Part of a small language model's weights: vocabulary 8192, attention and MLP in parallel.
Each number is 128 + 24 x the weight over the matrix's rms, rounded and kept within 0 to 255. Layers, rows and columns count from 0. Numbers have three digits each.

# up: layer 3 MLP up, 384x96, rms 0.208, rows 350-383, columns 0-95
# down: layer 3 MLP down (transposed), 384x96, rms 0.173, rows 350-383, columns 0-95
up350:119102141108117126115146125172101169128156117116186143149089114128114181154124127144148102136106130157136128136109164102128103138137118129141120085156134145151086154137150156129134088116131116135114132102127113124168160149079175138120092136150137124101139119096160144150148128147153113103
down350:143159157114112126146142157116101137125086187144108103140143117133146140139153122133139143155104085144125099138108153121100089138124087113108100162112135137173142114140125188131110153133141143115106125117143094187103085138146125122094153134110137129174112106140133105172150108150109124079
up351:111119139097096134149124113113122151101105112153198113136126112109120150160128151144144163086137109130161123129140161166133145141140130176118134116100080108133105147121098122122121133109154184131132156136090130147149126121137076117137127121150111134126118119145140116125119112134148106137
down351:117118116122149157136163166148131107087130116118118117148109096143130126138162125149109107105150142144141135137153149112204140149115119129138149157108139127110120116145166163134131116156151130131110106103111142105141128103097150137060126129142146143090139123161131112152140131082112117137
up352:140133131142126146143152116155095146127106128107159151138097145104112129098120115144171165117117120104092130136135118122111156133160141123074112108098125139119103096089103125142158103149131150101113136141101107143145122126162141131144113122145101102114152108126103140116124122132126103109
down352:146085133142149129110153143125085164155095117095145191119147099143134136126144146132166126141130150102113116107110133114100156096114160155080079084101077110118115123135153122107114120141137136082171137167123113116133125145150129130154131120143090154146116116108102127162119117141089098151
up353:084141142109135119126114105138128184099097158147169132147135158105103118170088132171080154127185114126132114152131120107160103123150098139136131084133113120121103117129112125127134143114154131069139195134095113124133111122116124129104168164158165115098126106082139153072122116141134127121
down353:122064110136104144183152127124121101102149101107136142178080129083116118139110157109136087125122136133112097120096147107108105155185142109092124124138127103121144152090152172091137124128099123153086098143117160113126139123163133152114129154175123151150183134056127154120157131134123115117
up354:144105151159150076136099129117048129103162101093121154115121103065084141111128126226117191140148160111063164117161097094171175119159148128116036094127121116141117136158136091139158082181136117118095141106133081172107154112172071133211114085143114156103127219190117110136162132078116142169
down354:123129101156155165129150106125143116174113109120120127195112170107074135060095151124115136164187140173130115124220091082135115138171158093139101125116089106155104082133130087096139103074065101136110089125169140117141145103130118134141168094138085141120127166113129111156153136083079158148
up355:117099157112122105138113102082142112108139139091151163124118142101111117147136149138099096129140134121135090155102144130129126102126190141071107112132129119085119109165176127133128135122120188132101145122121135102132101154127144095136155122160119127165131124110158102122113144087090116138
down355:117145120115118182115143170148116129147092117156122115108131140176150165091140159141146122129139112163135135103131116124103134146145121135088151137169111135125145113089135145111146121143124151115106098096127150056108171128091133160109118125114130141140080121160132125150170094125152132082
up356:133081133123140114153132106123136130130122095154112136149134152124146177151107123125120160126158056112091131114131117103134075109140091105127137074120147066151147148146160136121135150111115086125093076142095133141099162109187163122152126114102108112119121128168140147172143151136077115146
down356:130116128124119103116122107135145123091131139138096126172135109139154178138104141110161117142073114100110179162151176153111156107136064164170166098141153144138078130139115130086147106106106118085137086148116126122110132077138134124159125125066093139140130145162076081146146169156085135090
up357:168108136088112112119079158136128116104115129122118151112110111100172107159102127149096110102149090125120139129182135128102109107124099161157101126127133142134120134105176132111168135123124123150075115144128152114162140128133135113161101100122152128163139154139145142134108179138114118119
down357:174128146148101110089178151086118152129205094119113133126137093114111115117131139110137198127175202129077154108143134095135138125117169137075168124118116090150110142146160120135155098114129143099120141168118103144132083146138157188115115123112093100138115121134087099151125127096142118177
up358:115120108108174148164107118123112129127125159112115164092130103136156155112153135125137118096068142120116069128147126126102157122141125145124147112135106126176137118111114113135140132131106127122107118161101137129118170141101132134139093155129154119140086088117092124100154086146119082123
down358:110116143106111129127134160147116098120114088116157082118135125144091152114159117148135161133135109161116162138155094126148125137127106164111124051109127171140165101115126136131123086150114157106102083131090156123138114161115087130165128174116113160146125082180137159157067137133146121127
up359:109075159144141121115123139157121088069111118115185124123118152119126117097112116133139132135117169120125116116141144117079119129116156141126121184105143122096132121110118130114144106135163115135144119105115113147120133106091159148142133133155139113116105127146131133106128129157162175142
down359:118124135151112121122120144156132099162132138129099149136130145127071087153121133123142098143135105107111101109174113108133126120150111140093116144100138123138113093124120143112144139126159133190118087141121165137144137149107092065094108122127143134146129097122136143109123103149122105116
up360:142120109124113144121126143113118123131103106124133133139132120112115113155109119130120146151124109117136123144118137132128116130105120126113130134126136120138116141146127132127131124101154112117127129130154119137143111130126119111114130125116160139130115121128125112127144136146112145133
down360:150111122115129113122141116116134098107129153128135095113118131148121144138132133123135119118136147114122132141146133144142135129144104101148148100165136146144145124118155124131125156136131103138138123118122132092125130133127146135105133126118124110138153131129160142117126109092123153127
up361:087141101121123122163094142137124151114105106130138130127094151129131134130132165092116157121142129094144143108117138108126121127141055139152135124130130137131121114133073148154096127135121128123137138142111124128139112118120131122102152118150137132139117112128134134129134151144119107122
down361:107163156140130124134124105130126155141112134129088100118123131101182127143136151107128150142122116055104143122095157137145131143125151115129128121129089126144162141137065133105101123115124109099143137159133107132137143097141111133130164108138150165139134158124142119115144097153117111141
up362:133129132151147132110123166106135128141118118146129142132128147159127100113170115124107142104151135151143140119129102145084123121163122120109110158116139136117143120082160122178146171131141126094130105118122114125142152114122154126140154130130154105108116065093153132114151114137146130114
down362:139146111095125146128120103136112131090129149131131176091149115168144150095119141082113153156117137142165125128131154146143129151119146120133108152127097140104148127114118147109129119137164102143127118102138111127171100157123085123107123149127121127164101093115125123153144104117146102125
up363:122123140137134143151133141146156174160131111123153138157077093084153176110104165087162096112109134145156118148140124136099168128103147106118128103156150187110127110130116136148138118112102152134143164128129158124155097121149161125107130113118129125117137081135117105085114126099118112096
down363:159133131130138098158114112095157112123102078126131115157120134176101127103116141090142103154123151136145099123114131121145164118131166121159123116117095103164114109144129148107131111127133147114159110119131090099123153144131152130177111102113092140151097138108127117150117098103156103135
up364:101162099157111122148112135130113095148124118123132137139146130137104126147125121141100157096174124119078120102147113126140119148095055179077094140103146132109092110140068099100151131142173103113150137125134161126144127122119079118098156148136168113129127188110104073112090133152141112127
down364:165103144110113129126134157148129140161132120147147092117111141135121130116138152128112112152124119151141094166140152152124110121166153123161154106171131145157155114103169163165144155163121103135115167129103108135119106143159093137119120136120101136143116105175139154108109107111129140127
up365:167141122143146090125103149139134087174166152133141154136142121132141115131125144132108112118115091141133131130091160122138133169113112116137130117099114127130131127143128079158143138121149114119103113137136119118093109136075163144172126121119126142142116138144088160113112142137132166117
down365:120113125133142133115109116130114136124134138107105110125148135131159099115129116186143108110100107153151126135105139113141102108184127102174146109069113136117116107110128116137126149144108117095136130147176150124157101180074108128177138106150171119108128123109179123108161177125117143171
up366:122134135122140140138129138117108126092148153144118143111148115120121142141150139128117124135117129127123121129111146144132139131119129116112110122115134122156121137110116115124140159139117129113126130116108130134114139131137130130127149131133116128140123110132141136124113126125120124155
down366:137148139140126120130149112112112101142146123114146124126111135139116119130124113164122123131122154139121139120135138170143155123137144129119143106111119153139116085133147143135103111137135105135123115137133103120142142100116091120110123102120090154141147153148122103133128106132142140098
up367:123079141143128148138131131143125127130128142144165134070159166116130182133146135154219113145133143100147144145147087134100135083086176144121130147124108115115170089102109158089108109155203136139111146111126120139143081156082112088114112139138121122120095128116104107130142137123125133120
down367:108133110114123119133130143116123128143137126136141060112150104146122130118115094108115108133111132182135108147131173116131170126145119139110178143128129118123094145143151123129154135104121124136137156073129124075104170109143150129106147141134126111127134132140156123155157125124121159163
up368:130099128153102202142118130146143151130091129081157134136109140109083117137109153135115105128111152135166116157169162165133094112134132141118080113183121139108130119147102124120148122115104149098112110137132144133104145142154123145132107109151116179115155131097141174113137175124118128132
down368:114098143135116056130089115104128110113133140127170102138177128152154097123116130160114100117165137139140170124135115132118137126122137104141145145091118126154096099124134101154127127101163086113139141126160132104122120079075137090128119172163136091120132131134110134117129097137111132113
up369:135132075147120136096082121098146145097122133143118127131172143127118095126149115171133121130108106122102107135137107144123119134126108143097121172100169153142122122134136154140127127178132122145112106157113144144152115129112119112122132113104116152143119120128102137124130156141130119139
down369:089130145124116125103111107104126133109145095114105139121107133176129138117120104132144162124157150110135079136121131177084149120152090121136167096145135123177129128119075123126099123119115121093137104078122143128181101154124138139081127129130143136123114130121132095136128081104127137125
up370:116152081139128148120127073125148176121099117121110148132083138087093135101120135119086098086142069139165144109069159138172095126101103147148117114130111123117095139180141119087132105132102141125139122116141111139133145098154083173132121082123184140113171161125117149208133148145161073115
down370:119091168134123128141105138103112115101155114134131127151186112111123108138142122133143162132127172107089098155172112106082157140137156127132160132133137126111181130117120101164132126136152108139139142127122116119138118132098124113114128110135111121137102102102148130079153118137114160133
up371:104113136159142145175137153077130096122098158104100121088188167068130171155118094117112106171160133105069116115140129116117107074128116123167137124144161125119135180102148133120136101163129121125125135103115112101081144114137152152109129148135088088118096109117112128149132100172129079106
down371:122109128101123097123103128131142117124131132130156129141191111121126120090121129147135166133144095145075131132143132139144154118132153129136090127081114104167133090080147122140100142095095089127113100111145081188154176069128131079110150123131136129130153140092103115141169112123146112129
up372:137097085108100145146099180099137173157080143103147149133152137148139164164131124116120139166167169165118115172122122093107134145087089159101112139073136123093096150117099128117132091114156148119135150134161120183124102115099144158131123132098089109106122158075140151140151141103097162132
down372:128120088137118157101105142124110151111084122198147122112142118181108114156121137123116118149154187149119124142111134161110123136117121117114127141148103123164113102122139106137136104152153138130106129136134126119092086151148140124137122125109116122072091210108186081114140120065118168125
up373:140132122139108180136119138127135087156120121100150164112131101152140079126139100089173147103120124145136112115117145119130162125161141108111149134128134122127142130128135062155106145088145135135142159134191146136139134121101150110141107088168106145146141116133117138130136164147143178158
down373:147137120102115115157115164150095101186090112142108131128109112126148122095128126157140146091118064141140155106108109122095120109143102085119145216148116142170086105128104128153093119103136134127119121132167189153135113144162129114112120154188163083110097100117158107137165153134113166137
up374:128128149161136186122126112123165116154138122158121106165106168087143086135102116091130078119118146168143110096132093064159146129115132168073107161140145135101111104163088124134213132114134126067139148114139127147117147113094124147148148085155138177135095127159149145130119145083087158099
down374:098140128138128123123130165104111137113119166114131156158111101139141112136139189155150129093176146148162154093125106158126124116142152056146137109127141147132154159132116130077113112138111110175098137139167117104142110161144169152141121149120105134081168152124105128137104085122117123133
up375:115119131120128145138098124135131136128113142141115117132123109119112106152122084148135120140107142133138130130109135086142142135103101159143120126126108169138120130127166147141140131140103131105119124120144142159124173119145111138127126119109109126138121116150158130146146119150125120146
down375:163157142125142116147143114142145169145103167130116118122111152111155064153102133127158109121097117128145116129128122081137124129123122160101098145131129146108131122169147158087122084099128146119120115114129143148058145138138139109167117135092169144114125121139147112131114121107101137136
up376:139144121153134119145134155143102132116077101115190098130106139133123111124125147134148148137129134138108118153138108114079136139103147141114118100157144130142102120121168153119124136110144091113120117117152193156129121162106083128118138105128132143111115139157146119121092161164116125141
down376:127141125134126124144133114157132083121150130132102147143114108148117146118147135106109123112144149130105138140081123128155129125118143108133150132120126117116137142130089110113133142131137120131106121153121096110095135155114128121134100115133127104145137121135098145121136100113134160113
up377:120104142073137150150127174165113157108099141127150121136122137121111111108159132081120153159113130119128147151164175136115142139121125140144072133147083161102166118164123131124110090137116092150136147107115111163133123106125126054151089103159138124094133129106152096106116172066121080119
down377:117146137124161144104118118092118108133145126108100115112119164123160114171156138095143116114114171148140160198134144145092108161080129132092101084145122120087128134147111079149157156132133130140114136138107141132148171121120118107133089129136126154120129155120201177116115126146149125143
up378:137113079134090130135152167149099182117146123140096141119144132125098154137120124133109136136102136118120191123140089146120099133126072094161147108108139172109101158142144135144158129184146055112116097153166055137143087104113108133151172110128117167163160138098092174113135139171133112118
down378:167126122104114147132182106143091179138146138135109138101090089156120193117135150097137165135137144161134124076130142180118140084141169132165134143147127129116155144164131147114110113129112155135128117117108128169130166162130145132118133166128133161135133127112147132142141146091150123116
up379:108107124128123112168104105126165112101088134113130113159081144105119098116137198100130092105109097106149100128133134118152083139100131076106152126131136186138131137151154157137122138119107145131127160133121134131132170135113146117104117123121142145142132083117105149125130147131111072136
down379:131170157153140092124152119143149198141166144118090087150181112205122162141112103115154146140091147127153131108107146134090099134097109149108142128090180103106169121111146116148114152177141107117120140139158098110091136148154112096149084155126132141152120121132126124135151136101151123110
up380:129118182114146145084117126113097131150120085176123129149130117131114146139137139155069120134126139107175130116104098125115129131115143114129196118068122108114115112134124104124130153136188133114195112134076103139165130107134109109133150129150153112112099177149091117131143115098128121138
down380:125120105103132114135129175083126107097113127130130129092115120155104119082107118152130088145126104130119138145127147105124153099124119106132115148155132077098113142096134098106150105137128131129113158133144172099115109152136140128085082092136141118102128154087126123163128127129093124135
up381:191156132132174124135163118161127177159107162123193136178171128109088130118086160166132104087139101111109108062091125123200125109111140137149133108141101123156121132149172060186124090197105142113151111144128153087140155111096106163137084102143140101113096142128108119149132158125147095121
down381:101132105135124116091199049140140119082135138114203135105162154178096071132175148148143118127085100075112137081106144118103127142130150141130152128116111111119136169123181115117080132119097104127164142079111117137197137156139143109143117180127124116128049144115136173143121122180133103094
up382:128103166105143114134105162144102115139127125115130167135155095095103091110173110148100094115125185123112136141152113083132152124141105139089114103151146162103146146137093125177127189137150072108146111069162075155148126123127119168193156139123119148112100133140091182107114160132120147144
down382:111136103098142139102105094143098128117161110129146151111091091102129103122120124149090124083089094145133115130125152152180131103162125072113121163120171141111163106154153111105120152113098124131177136129152087159154092176161123148160180141127134120106160158098117165087080140133119145145
up383:123108111126142112131127121138089116173164126139094147111128097148117159131102116151163157104135109112134142144138128142094127092137145108149157135118155129157117135111100114109138150124099131152137123121122092156129107107166157141197091118128107111124115076122109155128170128165111117079
down383:141125173134126169090129109143106141120126154146127092088123088149105185126128131178156146111147164090123173140156128098156109124173149120108165115124101135132149108099083104080133134174163130131107126089129097149134119135161175133123093141123127103083118113115131115115141083164169107105